python train.py --num_hidden_layers=12 --hidden_size=256 --num_attention_heads=4 --num_key_value_heads=4 --head_dim=64 --intermediate_size=1024 --vocab_size=2563 --hidden_act="relu" --norm="layernorm" --norm_place="pre" --norm_eps=1e-05 --positions="learned" --qk_norm=true --attn_scale=0.125 --bias="all" --tie_word_embeddings=true --parallel_block=false --init="normal" --init_std_qkv=0.0352 --init_std_o=0.00718 --init_std_up=0.0352 --init_std_down=0.00718 --optimizer="soap_variant" --learning_rate=0.00315 --lr_mult_qkv=0.5 --lr_mult_up=0.844 --beta1=0.95 --beta2=0.95 --lr_head=0.0102 --max_grad_norm=1.0 --warmup_steps=134 --schedule="wsd" --decay_fraction=0.576 --decay_shape="sqrt" --final_lr_fraction=0.0 --batch_tokens=131072 --max_seq_len=128 --doc_mask=true --train_tokens=738900000 --max_steps=5638 --dataset="wikipedia_en"
Each number is 128 + 24 x the weight over its row's rms, rounded and kept within 0 to 255. Layers, rows and columns count from 0. The size above them is the row's rms in percent of the matrix's.

# layer 6 MLP down (transposed), 1024x256, rms 0.117, rows 292-344, columns 64-127
size [ 93 106 113 117  94  90 102  96 102  98  92 110 103  86 100 102  95 118 103  95  77 102 127  91  86  99  98 100  93  94  88  90  96 104 108 107 111  98 100 100  84  88  99  95 110  84  90  97 100 105 119 108  78]
[[143 143  97 170 139 132 129 127 128 109 105 113 111  79 111 150  95 127 125  95 125 116 103 175 118 102 159  72  91  81 136 136 155 115 119 129 118 112 137 102 154 131  73 122 131 126 183 120 114 189 121 136 138 145 137 129 117 133  75 145 122 109 142 119]
 [109 120 108 152 111  84 144  93 141  95 106 134 111  96 136 118 166 132  91 100 154 136 107 139 113 151 147 128 128 138  66 151 155 145 147 122 168 113 151 143 100 119 152 119 124 156 151  88 143 164  93 149 152  79 143 133 111 129 147  32 140  90 141 139]
 [151  73 119 111 155  97 115 148 102 146  98 152 122  46 110 128 139 146 135 140 111 130  83 128 129 172 128 162 129 117 124 108 147  94 116  95 115 115 126 127 157 129 139 115 134 115 102 116 103 147 131 114  88 162 140 129 123 135 136 136 138 109 152  62]
 [135 110  97 156 118 156 106 148 186 111 162 191 150 101 131 137 126 134 145 109 124 122 126 180 138 131 121 135 104 101 126 141 118  94 138 147 167 134 162 125 129 125 117 154 143 134 148 120 164 132 127  90 126 117 132 134  86 185 175 138 105  93 113 125]
 [163 106  97 129 145  98 130 139 160  88 125 150 110 226 160 122 109 119 127 120 150 136 153 157 117 122 118 100 104 100 132 115 161  97 106 124 133 126  78 131 128 101 118 140 147 134 139 111 112 146 114 165 157 121 146 133 124 162 150 175 144 112 164 117]
 [148 124 103 118 118 127  91 130 133 128 151 154 124 255 133 155 154 147 133 118 130 155 155 118 120 129 139 125 120 132 106 140 119 153 124  94 131 118 133 154  98 113 121  93 119 102 145 150 157 141 115 144 138 115 148 177 158 148 133 133 128 120 103 118]
 [183 155 135 177 159 110 105 157 113 132 107 116 102 120 170 165 108 137 102 139  85 111 128 115 124 176 162 121  89 127 126 154 152 149  93 139 135 163 121 117 125 128 118 164 141  50 109  89 126 112 126 163 143 131 119  61 129 147 101 151 127  96 115 124]
 [110 118 158 123 123  97 118 101 104 115 140  93 116 167  76 111 133 121  90 134 100 138 151 161 104 105 157 121 163 138 120 136 108 114 134 156 150 160 114 142 141 128 146 147 112 164 119  81 106 139 157 115 116 168 151 120 132 149 132  88 132 106 147 163]
 [140 129 123 161  76 135 132 115 115 159 108 133 134 119 111 121 136 155 114 138 145 165 127 119 137 129 103 149 117 168  97 142 137 135 154 138 120 121 135 137 158 114 120 197 147 155 139 125 143 136 146 107 119 153 133 116 126 164 122 119 172 130 143 115]
 [122 153 135 131  92 146 130 152 122 137 146 114 113 136 124 126 133  92 120 143 145  84 140 147 107 147 157 102  99  97 137 114 115 145 202 187  91 129 113 164 125 108 113 101 160 104 147 101 140 120 160  99  63 114 122 144  76 105 171 137 151 120 103 143]
 [ 94 105 115 151 123 138  99 110 127 121 126 154 108  89  99 133 163 136 113 101 102 121  82 141 117 118 125 123 118 130 109 132 117  94 113 157 147 167 133 117 159  97 124 172 140 114 123 143 134 151 151 165  90  79 132 125 170 140 117 156  95 105 120  89]
 [130 158 119 139 151  99 123 191 146 151 181 116 147 123 146 100 102 161 132 120 117 104 110 119 113 102 153 151 110 177 202 113 138 123 101 143 146 176 100 155 132 130 133 129 105 144  89 117  64 192 144 121 114 160 102  82 110 141 136 151 124 127 116  97]
 [109  87 113 119 112 116  67 136 141 121 127 119 116 110 105 120 131 132 128 120 158 116 178 142 131 130  81 143 177 177 163 123 115 142 112 130  88 116 170 131  83  88 129 145 116 123 147 195 150 138 118 128 130 109 154 128 145 105 156 101 103 130 108 104]
 [102  92 121 121 125 104 160 183 119 104 121 128 141 153 127 127 135 124 129 196 147 106 159 185 124  96 143 126  82 139 135  86 131 142 106 122 102 114 144 191 121  88 116  91  97 130 145  85 129 162 124 136 105 138 139 127 118  92 114  98 106 107 113 132]
 [165 171 133  88 133 128 148 132 168 128 128 161 118  99 134 113 152 131 125 140  41 109  95 133 109 175 126 122 123 110 107 144 130 139  81 130 171 134 160 141 132 120 139 157 124 181 185 160 148 130 145 153  94 102 120 168 139 123  71 133 154 114 168 119]
 [125 134 148 127 141  94 154 137 147 131 138 196 120 164 151 131 139 159 163 149  91 124 127 136  96  80 153 175 115 142 169 119 131 137 139  83 148 111 122 179 101 137 124 116 180  81 113 137 119 104  96 119 121 140 143 105 144  77 103 130 119 138 119 161]
 [158 122 135 143 151 130  95  82 111 109 174  83  81 179 114 108 142 123 128 113 136 141 117 143 136 120 151 112 157  95 102 131 146  92 114 120 126  89 109 204 116 145 106 182 121 118 120 123 119 128 159 108 149 120 115  96 111  75 182 153 152  82 114 167]
 [126 109  93 119 151 112 163  97 138 148 141 106 116 120 140 124 137 161 106 137 133 114 105 111 102 126 121 139 104 166 121 123 125 123 105 127 120 133 164 148 162 139 110 127 140 119 150 181 111 116 111 148 132 116 136 116 149 143 121 141 145 155 124  90]
 [120 127 134 113 139 128 112 156 139 121 117 175 102  95 130  80 158 107 131 104 157 149  90 102 132 156  94 154 135  76 163 124 117 101  87 164 122 128 140 135 142 139 124 123 107 157 136 117 143 124  99 145 126 168 146 113 137 129 167 126  95 103 105  92]
 [140 113 124 132 135 163 105 123 125 148 115 105 123 126 120 137 118 100 142 150 102 119 147 171 142 112 108 117 161 147 111 132 186 166 131 180 155 114 162 126 114 124 100 105 133 107  95 151 160 103 138  96 123 145 140 134 138 111 118  89 140 140 131 112]
 [138  95 148 128 143 115 124  88  98  87  81  75 168  98 123 167 148 151 136 123 149 131  83 121 128 138 115 163 124 142 104  99 112 143  88 108 128 126 120 132  94 102 118 152  97 125 128 156 115 183 102 153 122 106 146 135 154 113 118 124  70 108  92 133]
 [140  67 129 122 115 117 130 159 100 108 122 117 132 120  92 126 129 155 158 128 112 122 115 169  58 109  99 128 119 136 134  95 148 121 143 149 139 123 146 127 104 115 134 158 192 164  80  79 136 148 154 143  98 117 104 106  90 132 134 115 123  60 154 119]
 [123 113 110  92 123 116 137  85 135 121 133 163 145  72 138 168 161 121  80 173  92 113 112 119 132 134 183 124 191 135 128 120 126 178 133 152 125 137 113 168  86 120 109 143 167 132 121 195 109 118 127 134 153 139 134 126 128 112 131 111 174 135 158 100]
 [116 122 121  91 126 131 156 128 165 116 195 175 143 255 153 116 125 116 137 117 143 103 182 124 132 129 163 127 144 111 140 130 138 125 144  83  95 146 124 147 135  94 144 149 128 155 127 142 161 122 113 160 133 129 119 148 118 122 141 122 145 123 121 126]
 [157 140 134 121 154 153 114 136 117 132 101 126  98 255 149 116 128 123 147 116 140 129 118 139 141 145 132 117 152 111 164 161 137 127 120 128 141 108 142 159 144 143 152 111 129 150 159 123 138 116 163 102 121 135 140 100 120 135 139 141 152 127 104 101]
 [164 111 134 142 149 113 114  76 161 130 117 114 139  66 106 123 124 107 131 137 138 149  91 106 108 131 166 139 159 153 134 111 137 163 116 145 110 102 108 149 136 116 130 167 141 134 145 133 130 162 121 100 168 117 152 134 127 139 123  87 154 145 141 127]
 [118  84 119 100 140 146 170 144 121 121 151 139 123 107 177 100 107 120 123 133 123 105 116 160 104 126 135 148 166 113 172 131 118 156 150 136 151  96 101 118 135 123 118 114  95 142 171 108  98 131 128 148 115 145 134 123 196 153 122 120  96 148 102 159]
 [159 141 147 147 150 110 110  91  84 153 132  90 120 179  92 132 137 103 123 142 135 138 124 168 125 128 124 125 103 146 137 101 145 154 101 136 150 132 126 157 114 152 100  92 170 120  95  88  93 121 119 108 113 100 104 149 165  90 134  94 101 113 118 137]
 [120 136 130  92 157 117 126 129 158 131 131  88 147 229 111 131 136  90 140 115 128 147  92  85 127 143 132 129 116 121 108 121 145 167 128 142 144 109  89 124 104 139 138 157 151 102 156 114 131 109 121 146 147 139 166 163 146 111 127 158 108 123 129 113]
 [116 128 133 104 113 127 168 106 118 131 101 124 118 108  96 121 138 164 126 107 148 100 135 138  76 169 134 121 112 125 130 158 148 114 109 139 132 135 133 141 148 130 164 141 166 133 124 124 158 129 111 124 103 127 129 114 107 131 161  91 105 170 122 112]
 [107 184 130 189 144  97 122  83 115 137 142 125 102 147  88 151 136 115 149 109 143 145 128 146 140 122 136 142 137 163 112 136 103  97 139 136  86 145 124 115  87 134 132 140 126 159 136 129 104 142 146 144 118 138 131 114 146 113 129  78 178 160 107 128]
 [135 112 117 160 142 114 116 122 110 118 136 118 142 134  97 140 106 121 126 123 155 113 120 130 127 160  94 114 131 131 164 153 129 149 141 145 146 136 126 110 123 183 139 158 116 132 144 133 111  76 129 127 119 118  90 127 105 129 128  73 135 159 166 101]
 [136 142  81 108 145 116 106 119 125 110 218 143 171 255 144 152 119 114 158 122 134 139 145 125 117 129 115 136 142 125  89  91 108 135 114 111 137 149 139 134 101 112 140 136 123 109 105 109 138 100 125 155 135 101 130 133 169 153 127 137 115 172 135 125]
 [129 115  87 135 124 158  97 133 132  93  95 133 124 144  88 144 139 109  89 152 100 134 114 116 111 180 128 118 141 129 107 166 128 161 115 176  86 144  95  85 116 107 116 134  99 133 117 130 162  96 145 109 126 146 135 126 112 150 143 168  87 123 132 117]
 [155  95  98 114 120 135 120 158 116 157 140 125 144  99 110 126 166 136 134 132 133 113 124  98 130 132 132 115 134 116 123 130 101 117 144 180  95 132 103 128 118  92 128 139 141 133 122 110 111  93 119 100 137 131 136 100  99 119 153 126 116 108 159 112]
 [142 157 136 123 107 103 150 132 148 140 119 108 138  71 149 135 123 135 120 157 128 145 142 121 111 159 100 131 156 133 151 135 123 142 102 134 112 163  78 112  91 114 115 137 117 149 129 144 138 103 136 120 106  97  98 129 188 104 149  95  83 130 123 154]
 [130  89 110 150 110 125  99 167 158  82  84 137 147 118 129 156 116 150 110 144 118 142 164 136 147 181 119 155  95 138 128 149 122 177 144 128 153 128 118 104  92 125 117 110 102 138  78 117 142 149 107 129 123 117 116 154 160 128 111 113 103  95  86  96]
 [119 140 117 140 134 147 141 159  93 132 122 105 124 151  96 147 152 111  95 156 106 139 136  85  89 114 143 110 122 122 171 132 118 168 104 133 119 145  95 145 160 115 132 170 116 135 115 105 184 118 147 104 134 152 106 176 150  99 123 141 183  80 135 119]
 [135 100 104 171 155 117 118 148 101 100 134 122 113 166  95 127 191 138 148  88 142 100 122  85 138 121 150 111 158 148 149 165 127 150 159  93 146  84  94  90 188 140 166 146  95 110 165 137 137  96 149 112  94 162 115 116 116 107 114 111 145 143 129 119]
 [118 162  84 110 110 126 117 151 118 115 223 152 135 255 150 126 130 108 127 119 130 120 126 133  96 149 123 130 131 130 137 133 125 120 130 105 122  95 136 130 104 116 137 105 116 149 137 126 155 103 136 140 149 143 123 151 121 124 144 157 102 161  91 111]
 [126  84  75 106  92 142 117 158 151 115 178  91 135 161 145  58 100 118  80 125 120 151 150  87 146 106 115  97 147 129 156 122 140 152 105 121 117 109 110 132 129 110 117 130 137 148 117 113 140 118 113 121 145 132 177 143 119 155 117 124 154  74 153 105]
 [132 152 135  91 137 124 104 126 119 140 103 156 111 177 126  71 122 145 126 156 150 122 136 116 107 151 104 132  96 126 130 169 128 117  76 134 125 160 132 114 133 122 131  95 130 103 127 143 140 136  93 130 176 129 131 134 130 118 120 140 112 134 114 124]
 [102 152 115 132 141  90 114 167 175 107 106 118 115 126 127 140 128  99 145 150 122 109  94 114  92 140  93  92 154 123 126 147 111 117 131 169 128 152 114 125 106 114  92  97 146 119 156 127  97 160 107 130 117 115 122 105 113 128  76 175 155 137  95 144]
 [123 130 127 141 127 143 112 120  74 114  76 160 122 180 132 117 212 141 120 142 102 130 124 153 119 138 150 116 141 158 105 138 122 125 145 143 135 114 147 158 106 122 180 126 147 106 112 119 158 142 123 151 117 118 114 114 130  79 140 157  95 105  96 102]
 [104 111 128 157 120 126 127 126 139 123 125 138  95 110 119 137 151 153 119 131 107 143 112 123 141 139 100 111 137 137 108 129 156 178 116 145 148 183 144 135 163 125 116 171 101 119 136  99 161 104 111 147 111 105 106 131 107 137 117  97 112  66 127 116]
 [151 117 111  91 144 129 129 101 132  90 106  90 117  31 160 136 121 123  98 156 131 137 108 123  96 149 156  95 107  77 175  85 153 146 128 129 172  71 134 148 157 121 132 135  91 150 165 150  76 135 125 139 116 115 116 126 124 121 123 111 133 122 154 124]
 [146 112 132 193 152 144 111 107 134 106 156 117 145  38 134 167 123 122 163  98  97 162 155 146 121 143 165 131 108 135 111 123 170 128 147 100 143 166 131 146 156 120 137 114 104 140 147 139 141 128 101 123 115 128 170 143 155 164 128 134 106 143 135 119]
 [160 149 147 136 121 162 118 108 121 136 117 113 120 162 110 105 123  98  69 144 140 132 131 132 159 161  75 139 139 166 115 117 124 113 118 119 141 133 141  99  94 129 162 183 154 141 172 129  74 161 135 137 165 112  76 115 166 135 125 123 112  96 138 138]
 [139 102 147 122  91 143 158 138 113 122 123 113 151 170 128 189 123 133  92 136 155 122 127 131 122 158 147 126 131 105 106 127 132 157 129 167 155 166 128 173 127 130 148 165 155 101 144 122 128 115 135 129 117 126  81  99  75 131 117 123 117 117 131 156]
 [ 95 109 120 147 111 144 127 105 160 171  89 132 123  85 143 127 155 106  87 170 134  98 161 137  95 134 153  87  62  90 143 121 132 133 141 147  72 118 108 127 164  87 138 154 129 139 157  83 137 148 157 134  90  98 126 122 147  98 116 115 136 125 140 102]
 [146 133 125 117 105 124 135 125 149 120  93 154 118 126 138 153 109 131 152 120 162 128  75 121 110 145  60 168 117 101 126 106 155 131 124 124 108 132 116  96 100 144 146 130 163 154 174 100 167 118 165 124 132 131 127 144 123 131 137 189  88 135 146 135]
 [162 149 115 133 133 160 128 152 109 127 138 157 115 110  99  78 120 152 153 113 115 127 125 131  96 122 125 123 113 121 132 113 141  58 102 155 104 141 150 150 173 156 143 149 155 124 136 142 173  95 124 130 126 135 161 139 174  90 121 100 153  89 116 179]
 [113 107  88 144  98 118 144 126 154  60 148 179 130 137 129 154 141 165 140 136 148  99 119  80  95 182 164 148 119 122 111  94 147 107 165 136 113 102 149 128 143 106 133  77 160 148 117  99 103 129  78 105 137 139 125 129 133 136 143 109 131 148 145 104]]
# layer 6 MLP up, 1024x256, rms 0.112, rows 293-344, columns 64-127
size [100 109 100 101  90  97  96 102  97  94 104  98  91  97 103 100 105 106  96  84  95 119 104  97  97  98 100  97  99 100  97 103 103 102 105 109  98  96 116  94  98 101  97  99  90  91  98  93 106 104 109  95]
[[111 135 116 154 152 151 160 111 104 152 124  89 168  81 104  99 125 148  85 113 151 104  91 153  87 138 143 123 122 136 159 114 123 142 155 135 145 103 149 135 122 137 145 148 109 107 162 134 175  78 147  98 130 131 141 115  94 120 116 102 139 139 155 104]
 [107 112 103 119 120 106 109 146 109 123 141 139 138  88 131 104 160 140 142 146  83 139  88 153 146 124 107 133 149  91 133 124 140 116 113 148  99 114 102 102 136  89 137 113 130 122 145 156 138  69  84  94 152 104 147 107 149 104 162 112 126 154 147 115]
 [160 106  97 186 118 116  96 179 170 114 127 180 146 155 162 164 139 166 111 104 109 117 137 122 147 104 121 136  86 131 141 112 101 102 105 100 128  97 122 144 176 134 183  95 113 102  96 162 130 149 137 122 122 114 132 104  99 136 126 152 147 145 171 118]
 [122 143 156  75 145 111 141 148 103 100 144 143  83 150 162 131 128  77 129 104 109 102 133 108 138 109 125 108 136 155 136 124 157 120 135 114 135 143 153 139 158 122 114 164 116 114 159  92 179 168 112 127 102  87 133 142  95 127 145 119 166 127 140 172]
 [ 93 113  90 113 126 157 179  80  96  73 148 118  65 159 103 135 119 145 118 117 167 123 157 119 111 155 157 112 133 153 138 121 110 114 168 114  63 105 168 141 161 124 153 145 118 135 127  88 157 155 117 133 136 179 123 135  93 113 123  95 114 167 127  89]
 [120 134  83 125 114 140  71 119 123 102 127 106 128 115 109 157 123 152 129 100 139 148 184 128 148  55 150 100 165 123 115 132 130 151 127 107 109 124 126 108 120 109 106 156 141  99 115 139 113 114 169 136 122 102 135  92 164 112 177 150 133 132 138 139]
 [114 114 125 152 141 123 132 157 126 157 149 131 148 144 125 149 161 118 119 127 125  93  83 119 127 149 155 143 131 118 104 167 116 153 154  97  94 130 116 118 167 119  97 159 162 131 122 119 122  71 103 126 139 157 153 119 126  87 146 131 127 152 106 152]
 [138 143 132 110 140 144 165 103 136 107  79  72 139 143 129 113 119 144 149 147 116 108 151 153 126  85 131 101  93 113 151 119 108 114 140 143 135 114 165 150 102 100 155 115 129 112 147 107 136 135 207 130 104 120 163 136 157 117 123 102 126 131 120 142]
 [150 105  88 162  98 129 130 150 101 146 138 142 135 118 101 119 148  99 171 133 147 113 168 140 128 113 149  90 122 113 133 163 102 128 139 145  78 139  92 126 120 153 124 180 113  96  89 111 129 133 170 117 124 147 124 100 179 102 142 127 120  96 110 116]
 [ 92 106  98 143 109 191 115  87 150 110  88 122  89 125 118 126 184 121 139 127 107 148 114 110 106 158 141 122 163 127 114  91 103 118 141  68 124 112 136 133 114 151 126 184 112 142 122 119 182 131 118 161 139 118 103  89 146 130 131 146 126 140 129 114]
 [146 115 169 129 137 156 157 112 122  96 138 116 118 109 125 143  86 186 162  86 150 148 158 154 157  77 106 130 140 155 115 100 127 113  75 136 161 133  88 154 148 131 135 154 114 138 121 155 124 112 123 141 122 132 136 137 113 106 125 143 137 140 139 135]
 [117 160 143 160  91 148 166 135 140 145 139 129 150 118 136  78 123 100 124 136 113  84 105 144 140 138 113 138 124 100  86 109 144  75 117 156 116 140 164 130 186 174 148 130 134 122 119 130  75 161  98 106 130 161 138 149 138 119 121 126  90 122 177 107]
 [140 133 119 142 143 134 120  74 124 174 136 114 169 135 147 116 128 146 120  38 102 152 106  89 152 154 121 121 160  89 136 169 121 115 128 101 169 123 102  95 123 181 126 146 166 150 121 149 149 112 129 109 135 151 158 149 116 146 154 124 164 116 118 121]
 [146 106 137 120 134 128 120 133  88 105 125 105 163 131 119 134 171 143 143 133  94 114 163 162 176 130 107 132  93  76 125  95 128 127  65 134 142 167 158 146 117 125 116 161  84 155 143 126 126 111 121 110  85 166 142 128 136 128 127 138 118  94 160 139]
 [138 112 131 139 146 113 119  83  92 113 134 136 152 135  92 124 124 121  71 153 112 130 144  86 149 127 117 149 119 106 132 174 104 115 114 141 128 142 128 163 124 127 100 116  72 122 132 136 132 131 141 139 110  89 110 151 177 110 155  91 143 143 157 150]
 [146 180 137 143 162 134 137 144 136 127 109 105 106 127  56 137 113  87 156 134 179 117 157 196 135 118 135 145 166  90 140 122 115 128 129 141 137 116 107 153 165 109 134 127 121 121 112 148 137 143 153 106 166 156 114 116 125 101 118 166  98 159 164 153]
 [148 128 114 136 101 154 121 120  96  49 113 142 117 154 185 127 138 139 163 126 103 181 155 165 126 129 113 143 157 154 102 142 124 171 126 122 124 105 139 124 125 109 120  95 120 133 156  69 124 131 142 115 137  94 101 171 138 125 117 131 106 185 163 174]
 [122 131 124 101 169 126 146 124 114 130 131 142 109 146  84 118 114 147 105 142 161 141 148 102 140  87 140 170  78 168 141 111 128 135 120 156  99  95 180 146 120 121 127 116 122 136 133 139 131 116 127 134 109 126 125 147  93 113  98 115 101  97 119 140]
 [151 109 133 134 101 128 134 156 169 126 141 135 185 158 155 117 134 130 143  96  98 135 119 134 125 110 117 141 140 151 148 130 128 142  59 168 131  97 151  91 125  84 144 184 153 131 147 147 142 108 101 117 127 132 122 127 162  91 157  99  99 138 134 171]
 [157 157 109 147 110 135 137 113 153 161 126 145  54 154 134 128  94 118  78 139 133 120 166 119 132 126 139 148 115 111  97 132 125 112 120 142 152  93 146 134 120 147 113 145 136 149 137  97 104  99  81 160 157 176 139 113 112 116 162 135 176 145 136 149]
 [169  75  64 158  88 120 147 147 127 102 148 118 111 116 162 142 132 117 156 127 107 118 116 133 145 134  96 144 105 144 122 137 127 136 103 118 109 146 144 110 135 117 135 159 137 152  77 135 166 112 172 164 141 117 130 163 110 108 147 141  89 159 129  77]
 [ 97 144 138 125 144 138 127 171 143 122 147 156 150 114 171 102  68 130 101 139 124  96 129 107 134 131 179 150 145 117 132 119 135 163  97  94 158 144  80  97 132 143 165 125 112 116 134 111 133 156 101 103 142  81 117 141  91  88 154 125 115 122 147 166]
 [151 161 124  85  93 136 153 166 131 146 160 100 140  86 157 132 122 130 129 145 123 145 117 164 145 129 152 135 146 115 110 123 106 129 145 129  84 124 174  89 130 136 147 123 132 116 125 165 123 105 105 155 103 122 152 109 138 127 116 118 155 107  89 152]
 [131 153 161  83  93 175 143  99 137  70  99 148 141 189 112 110 172 121 128 156 154 178 138 125 143 143 155 145 110 145 130 158 137 152 132  89 148 119 126 133 154 138 122 136  93 122 149 182 123 165 169 133 103 140 112 169 107 133  94 133 142 162 151 130]
 [133 193 134 150 145 127 131 102 123 108 138 114 182 143 105 113 130 137 120 138 183  96 136  72 128 126  99 145  90 151 133 145 113  77 133 161 144 113 125 108 170 162 152 162 127 123 117 121 102  87 112 118 121 151 116 142 130  99 135 132 116 155 129 140]
 [136  95 139 134 121 129 122 124 138 134 139  89 173 130 158 143 150 134 134 164 161 122 160 127 160 143 167  96 146 104 158 117 104 166 102 160  95  97 156 126 157 131  87 145 107 126 127 129 117 128 110 129  92 123 110 111 173 146 153 131  95 134 144 135]
 [186  95 103 160 133 156 101 137 182 125 112 143 153 196 146 164 109 125 160 142 145 161 126 155 169 107 134 151  67 124  92 116  73 104 124 175  98 119 115 106 116 154  94 137 143 153 100 141 120 126 123 114 107 110 114 141 163  75  87 113 109  92 132 142]
 [112 136 168 121  95 152 107 155 131 107  93 162 181 124 139 112  99 126 100 139 117 134 138 120 160 176  64  85 131 148 148 175 131 111 143 143 164 101 104  82  87 211 118 144 122 130 172 146 132 150 181 106 123 140 142 120 145  99 102 115 147 125 151 134]
 [124 124  96 117 168 101 130 132 164 118 148 145 139 110 132  94 115 117 167 102  63 133 114 144 146 127 102 118 123  99  71 108 119 169 161 128 125  98 129 114 115 124 120 130 120 113 140  78 109 119 125 115 151 102 126 123 117 132 124 120 139 112 145 141]
 [135 166 122 128 130 143  88 132 116 133 126 114 155 103 129 160 144 124 192 156 136 183 126 162 146 148 142 150 146 144 142 112 116 116 175 108 149  96 121 116 122 108 120  80 137 150 123 146  85 174 146 120 117  93 158 104 113 109 177 128 148 104 215 136]
 [104 130 144 167 103 140 125 109 130  81 124 145 146 141 146  87 201 107 131 124  92 157 117 105 169  84 113 169 131 182 123 120 148 161 141 111 144 133  97 130 153 143 123  95 198 159 140 158 138 147 144 120 112 127 139 154 123 126 101 138 198 137 166 142]
 [129 142 100 138 169 145 145 103 138 106 151 140 126 140 148 108  86 138 151 133 140 141 163 150 134 101 117  80 101 137 115 123  98 105 139  90 109 130 142 112 147 163 111 116 108 109 146  90 134 125 130 114 130 129 133 125  94 125 129 141  62 147 114 139]
 [153 156 135 123 138 160 144 121 162 174 105 127 159 138  81 108 128 112 113 118 117 137 100 102 124 140 128 160 138  79 164 140 130 157 130 151 106 140 128 120 143 116  81 134 122 180 125 112 150  98 167 151 110 119 123  93 108 152 102 134 126 142 138 143]
 [108 112 124 123 132 126 100 119 146 116 156 141 145 133 148 113 161 108  97  78 124 157 149 128  96 126 128 117 122 131 100 168 150 127 136 136 116 126 155 188 106  99 165 111 136 160 121 164  93 122 105 156 127 137  91 116 125 102 104 124 172 116 115 171]
 [108 131  98 101 121 121 124 127 155 128 123  95 139  89 102 150 126  75 154 124 116 118 173 142 144 119 115 136 103  96  91 124 113 160 162  91  74 119 138 102 152 153 130 133 125 119 108 113 153 134 150 166 123 136 120 117 161 145 144 108 111 100 120 121]
 [ 90 147  98  87 128  84 115 117 122 107 131 104 146 119 112  88 120 142 154 150  84 127 183 128 147 131 119  99 106 122 164 113 128 145 148 122 115 139 142 137 137 132 140 125 116  78 146 128 126 185 128 135 126  97 119 153 109  85 127 115 140 173  92 161]
 [123 168 134 144 118 178  83 147 126 114 180  98 118 135 109 161 107 129  97 111 114 110 161 152 121 145  85 116 125 155 128  95 154 135 137  68  99 145 134 137 149 156 166 147 144 149 129 145 153 144  98 127 116 116 118 119 149 136 123 120 139 144 192  77]
 [126  99 181 135 119 123 125 127 127 149 119 115  97  91 156 183 136 182 118 169 157 153 143 107 106 125 108 101 117 187 122 129 152  99  86 139 130 158 160  97 129 160 115  58 112 143 131  96 104  90  84 126 160 145 137 122 109 138 140 103 154 114  91 171]
 [140 167 119 109 127 203 136 149 108  98 140  93 126 127 123 133 116 136 164 125 110 116 170 165 166 113 142 130 104 119 161 155 110 138 141  91 101 152 133 142 101  98 129 140  94  87 154 144 138 174 140 106  92 133 116 115 121 132 139 141 105 201 137  96]
 [166 149 134 181 107 115 159 113 124 121 128 145  71 168 104 149 150 126 113 169 136 109 105 134 114 142 114 146 121 125 129  90 113 123 156 118 122 121 142 168 116 104 165 116 128 122 164 162 128 124 109 140 110 158  90 158 138 140 135 119 170  99 115 131]
 [118 155 147 114  96 131 153 125 163  86 119 114 154 149 138 158 151 147 126 107 151 138 130 123 162 153 137 159  97 109 145 127 109 119 138 153 152  95 130  54 118 125 132 163 146 137 139 166  89 132 133 132 126 131 113  91 153 114 143 114 123 157 132 126]
 [142  92 109 139 175 143 152 138 124 129 131 134 127 127 141 109 187 126  87 129 120 137 143 152 146 117 150 123 113 131 145 132 147 137 110 131 136  89 134 159 118 138 104 105 152 150 218 137 159 101 108 146 119 114 133 141  97  82 113 129  59 167 154 148]
 [147 137  98 126 103 115 167 125 141 124 108 172 116 154 106 167 109 149 103 147  99 122 130 177 122 117  88 125 155 140 128 119 110 116 113 134 147 107  85 110 125  98 132 147  93 141 146 136 140 133 127 105 148 113 110 142 137 138 122 122 128  84 123 165]
 [ 91 125 138 150  88 161 169 101 170 119 145 104 151 126 155  78 173 159 119 148 137 132 153  99 154 145  86 142  98 103 142 155 148 144 129 126 129 128 140 112 146 147 126 148  89 146 119 147 148 106 130 160 112 106 130 158 116 157  97 120  98 108 165 145]
 [173 178 136  86 121 133 143 117 142 143 127 136 139  93 136 113 113 101 156 134 100 112 127 117 191 114  92 135 154 140 114 120 135 142  63 123 112 115 116 103 140 124 102 166 174 142 108  95  91 150  95 139 111 139 151 134 153 135  80 121  85 131 138 105]
 [102 146 149 116 118 107 162  99 110 142  95 153 138 124  81  96 100 146 159 149 135 160 134  66 161 125 118 108 112 105 125  68 112 125 126 155 144 133 130 131  85 137  98 133 108  92 124  93  83 156 121 173 128 139 120  78 131 107 152 110 125 168 131 143]
 [119 122 120 138  94 185 137 154  82 151 134  84 178 147 155 110 135  92  68 142 158 135 140 117  98 115 128 131 134 166 132  99 105 125  90  82 124  96 159 128 130 103  99 146 124 137 106 144 131 185 132 144 140 129  93 101 124 124 100  96 136 120  92 115]
 [117 100 126 126 141 145  88 155 143 139 124 134 136 129 123  94 122 133  95 161 109 123 123 110 139 136  89 157 137 125 103 145 134 153 131 152  92 146  75 151 125 162 131 114 117 168  62 101 153 127 110 140 130 149 175 139 161 161 119 119 134 107 153 171]
 [ 96 116 122 140 147 146 163 109 112 107 129 126 156  63 150 117 138 112 162 144 152 161 122 102 109 117 119 121 103  90  79 149 114 124 119 127 139 111 138 102 112 123 138 169 115 162 153 103 160 104 184 134 146 115 112 129 172 124 123 115 161  93 133 150]
 [122  93 126  85 161 117 129 122 118  90 114 144 123 144 145 180 134 125  94 122 137 126 120 144 151 151 121 140 115 146  89 154 143 100 105 148 136 108 110 110 138 155 133 168 118 123 125 106 117 166 101  98 132 125 116 150 155 135  83 153 132 149 155 163]
 [140 128 177  94 127 162 150 129 123  90 109  99 165 145 106 152 112 146 171 135 113 102 128 125 149 137 121 171 151 175 125  84 150  99 147 127 159 137 118 139 152 151 147 112 125 112 159 118 123 155 120  95 137 119 144 118 127 150  62 132 141 108 152 124]
 [136  91 114 163 126 144 100 108 104 157 101  86 111 106 125 115 138 139 155 121 149 121 109 162 105  96 103 123 107 165 149 118  85 139 114 109 112 156  85 106 113 131 115 105 138 177 128 107 104 138 120 107 105 129 124 132 146 166 162 142 116 122 141 167]]